{
  "n_layer": 18,
  "d_model": 576,
  "n_head": 9,
  "n_kv_head": 9,
  "head_dim": 64,
  "d_mlp": 2304,
  "vocab_size": 16384,
  "activation": "quick_gelu",
  "norm": "rmsnorm",
  "norm_place": "pre",
  "norm_eps": 1e-05,
  "positions": "rope",
  "rope_base": 10000.0,
  "rope_fraction": 0.75,
  "qk_norm": false,
  "attn_scale": 0.125,
  "bias": "none",
  "tie_embeddings": true,
  "parallel_block": false,
  "init": "uniform",
  "init_std_qkv": 0.0336,
  "init_std_o": 0.0,
  "init_std_up": 0.0336,
  "init_std_down": 0.0,
  "optimizer": "soap_variant",
  "lr": 0.00207,
  "beta1": 0.95,
  "beta2": 0.98,
  "weight_decay": 0.22,
  "lr_head": 0.00506,
  "grad_clip": 1.0,
  "warmup_steps": 200,
  "schedule": "wsd",
  "decay_fraction": 0.779,
  "decay_shape": "linear",
  "final_lr_fraction": 0.0,
  "batch_tokens": [65536, 131072, 262144],
  "seq_len": 512,
  "doc_mask": true,
  "train_tokens": 648800000,
  "steps": 4646,
  "dataset": "wikipedia_en"
}
Each number is 128 + 32 x the weight over its row's rms, rounded and kept within 0 to 255. Layers, rows and columns count from 0. Numbers have three digits each. The size before them is the row's rms in percent of the matrix's.

# layer 9 MLP down, 576x2304, rms 0.0894, rows 314-356, columns 512-575
102:113106116075211154185132097130164171058093120162153154124125124053133128137190111087118084131111108144077120096137170086121098087101188179144099159069116134099132132100115063128147130142111133
099:096099105162114126166151143176138119140215094106145102131157139161138139161127130121176179186090074140145177117168140071133160135152167147091118164104130205129149139141170100123131123104067153
102:073116136104106084159109144185025104147151128137140123130119095084128082120112161113150129131104152147135134078136089143192128141084111120124165187106105043087114155185095106055137102111124131
100:080121118154149089134150143128133126155149156088150168153195206064119147128121137095101167147128137098132105140116137127128088155153144114103087177180143113112085112181100159123134130149089148
099:173132130178090161157117166130115160170077134151147129113137130104117166117179156119086174138131153100171060151159145154110187091123154132094133072155149149131128089158097135161121133117126139
098:104141118108097122094129147124142121178159190139105110134171173097162122135131089131110126185096102103138111138097126100162086151181116094120117148136101165076148120144136148109172091142143132
101:138140094188105098143127141139114132102144118080134139131149142127078096162098141135120104162126127107138079165130132132131093173138148160139123127037179162080155143112138149123147109062116087
102:129146090101111083157161133061158102198087100172118146158096104159194131150134067094115117182169147169183178093076145120168074143134111057126156121158130101166109150134110127211136081162130160
099:109122120134108131124121107138137125122125147120160114155066136137159065161128168143196114152138095107100147080172072117122149154129199151201105075142103141121169080165159116123078088172093172
102:138105156084158129103113110093150112083123099193127122152108065152075138115138145071129116101151143126127117129104123098126105088132133140091155134103127167109125146119108086125146118176129135
100:106081113096119100119112131112106087173137182202151104095178103137185160140134117161112110090121062149135142112154123137175091128137109187102132150150109125149120136146089167151106148148085149
100:096152159139100104127108038146099136148088142131120121136149093115124185190148100140150200128088200120108129236102156189151172122142168139128138149102128149144046078161140139136152145133134156
097:051137114124146140067092198151132128096173090116120163153117084160144103144164134116129120164146100092188121074114169125081123174120112139209149097151153117171142190127142112124086124165138202
104:091153143077112139109081107120140124068158084136120109122128148098136157123123105140110110137130070113147166109185171128121081163121149127110126148132167135121097106170061137098088180156114171
098:132177107166150163103162128097130130146189119139196126166114134123122089067172150117143107111091143186102107142147114136126144090158193133114162137144109097113140101088092184175149146162153119
098:125116002097158113160098142110115104119148099129113135172148139165119087156105129157046105133117144212123136132172112130149137137132188130094104122178146094120169056078138150145135173136135104
096:158146098129136086132177040157156077136134091073118125115172124117145116128064115106136141122139135149107136174202127096124176073168121102099120103098128089095113165148071161164180112186130084
098:152120096157155146062128124125127111130118176109142123122128099178107131132101088140043125111117125125129131103132117096096083138130060123046146132137108085076187092150122144092107129133122156
100:104172121193136119095159091112119150194093135103179180107161111167150095133109164097066099109086169101096173108173170131113152104104088163121149132140067144194101094117132120050163110077164178
097:093138136172122112203189057074066039141137057114103143136132205154155202138162124183169094118134141116160118200127065133128156122118153134183128145093095060118136163209143122128104102107078158
102:134116133140128158158163080160115153086125129127116173109100169109133099142121103146125128128123131150079081076125124107116107142188186075113135187138101127181169136165133123196097173146083162
100:142126108110112118162141184101141129141107137134116141137137146193149089139101148131147098134103109096146079136094163179092137098117102087125074127124147121147144141147137141131169111133197130
096:037163115090120106049102132148126172135152096114140105098147146179112136149085126130091087086147118101054192179139117134182230158145156086098057131067085103086066098121124056094164127131074140
099:086133112116129116132145143132175154119077116159121078117204130090124086170096136121152093077117112171079146096199146134110125131143135103108242092109148174118131143131075099082052090184145162
101:151089137146151103067102140093180166113128127112068161223139158161113150187153151151152110123090121083143101104174189129134176107169133168068129166087117138154107148160145147106195133105118183
099:144063134094108113082089162172113169121107071028173099107173129156183111132133056116130158154067095117122071071090124115127100122055151124111191124130093119144116148148133075173120180103120076
103:110134128109093135128135129158096103090127164159149135072123115135145103155183115126204119067161143150132128164106118096170111091158149142129136144130102149105107129066166166103111067114147100
102:127160041109143152145192168173179102142118137078128105150122190131140095118077112101116136130106103072108095077123123107086094124147131108108193096164154103161164175060055103136153138139112150
104:148090127086106144090110151058129090098116156150121095136102112116062097109141088142128123215114115112096132126142113138161163145164079127151154089091092158088098177110088130113096163146080123
102:212148103136107167157115121048157168148125079072140130126119139114104188093129110151115137115110197157109075177094127127100141124114099151097159175071112152142138114086102123143131182105147139
102:076152144088137140106134112112151118085165111147117134142084116138168104144099136119158099138142162101116156163158130084131136129143186032100120107137095142176144124113181136138155101111144140
103:122125142153136111140183133142114093086073117135138145075101138125113104085128155081156110096135129102133131167088119108104098103125096177162127124134149116140114148159096123099091129081105112
104:106103147083086119073133139058131161108159144097093055137118133119169092103146140115156180082133157165078128191156132091059124130080092097129115131127147138119094157147111125140131119126135123
099:093114115116110107087122171085064127160114087155126078106103124124152127070104116120113149136100144136152142080175079170136194114137104145183147182111063104136103100182121090189109178092088138
099:167122164183087135179122129113194156119110108159081117144193144134107074105153151116125134130159154147149120142104077118113138123119103137157098114087144123116100128102131113097116124094104170
103:107131074110061090112104143131124134104117138132146128188145070118114131135144083149131153135135122061166116128117121114171133089147113079160099202164086174123183141160148175088136116197134160
099:159128168185101151182069123107180065093119110144121094233149102165168136126171162115076137143118139109126174103150143114107197066127149130130147136142106186133102084139130146183088085162064075
104:090088170121148142167151147127162117095111107082120110160148181132135120104092147145108125075148063100111132087166169167190132129199200089113077222114126141099085140123114072088082197138157106
109:109090114103083141145108160113171146090125113127140097065153115158122161080123155140118147124151058143090117080125150155165167107076121171102121099143127122118135152139122108094220128113115086
104:057194142126116143045088175072191115177105118158110125136125141139121131125134100084158106207159120108093217184167154151121106075186133134192159068124147137120099123163061158115080086133200127
100:149146141108237146155169195153155186095097109135144118152117185106161186094168125137089129076132094134124133134131143156167137124189083133124120084140136077089155116147128204107161138124115065
103:130105142102117111159163091152136103153108054122131121054109097172137119168094136149117107184162064120169104158118142127122082147154178057097111059100149139133079106134155128144139181145109169
097:089156086130107131139116145126167141146189131095112109148141102101113152154139103144122085112134102099149128155131126102150094122190118146148123107126091141150122114075138107140097152143127133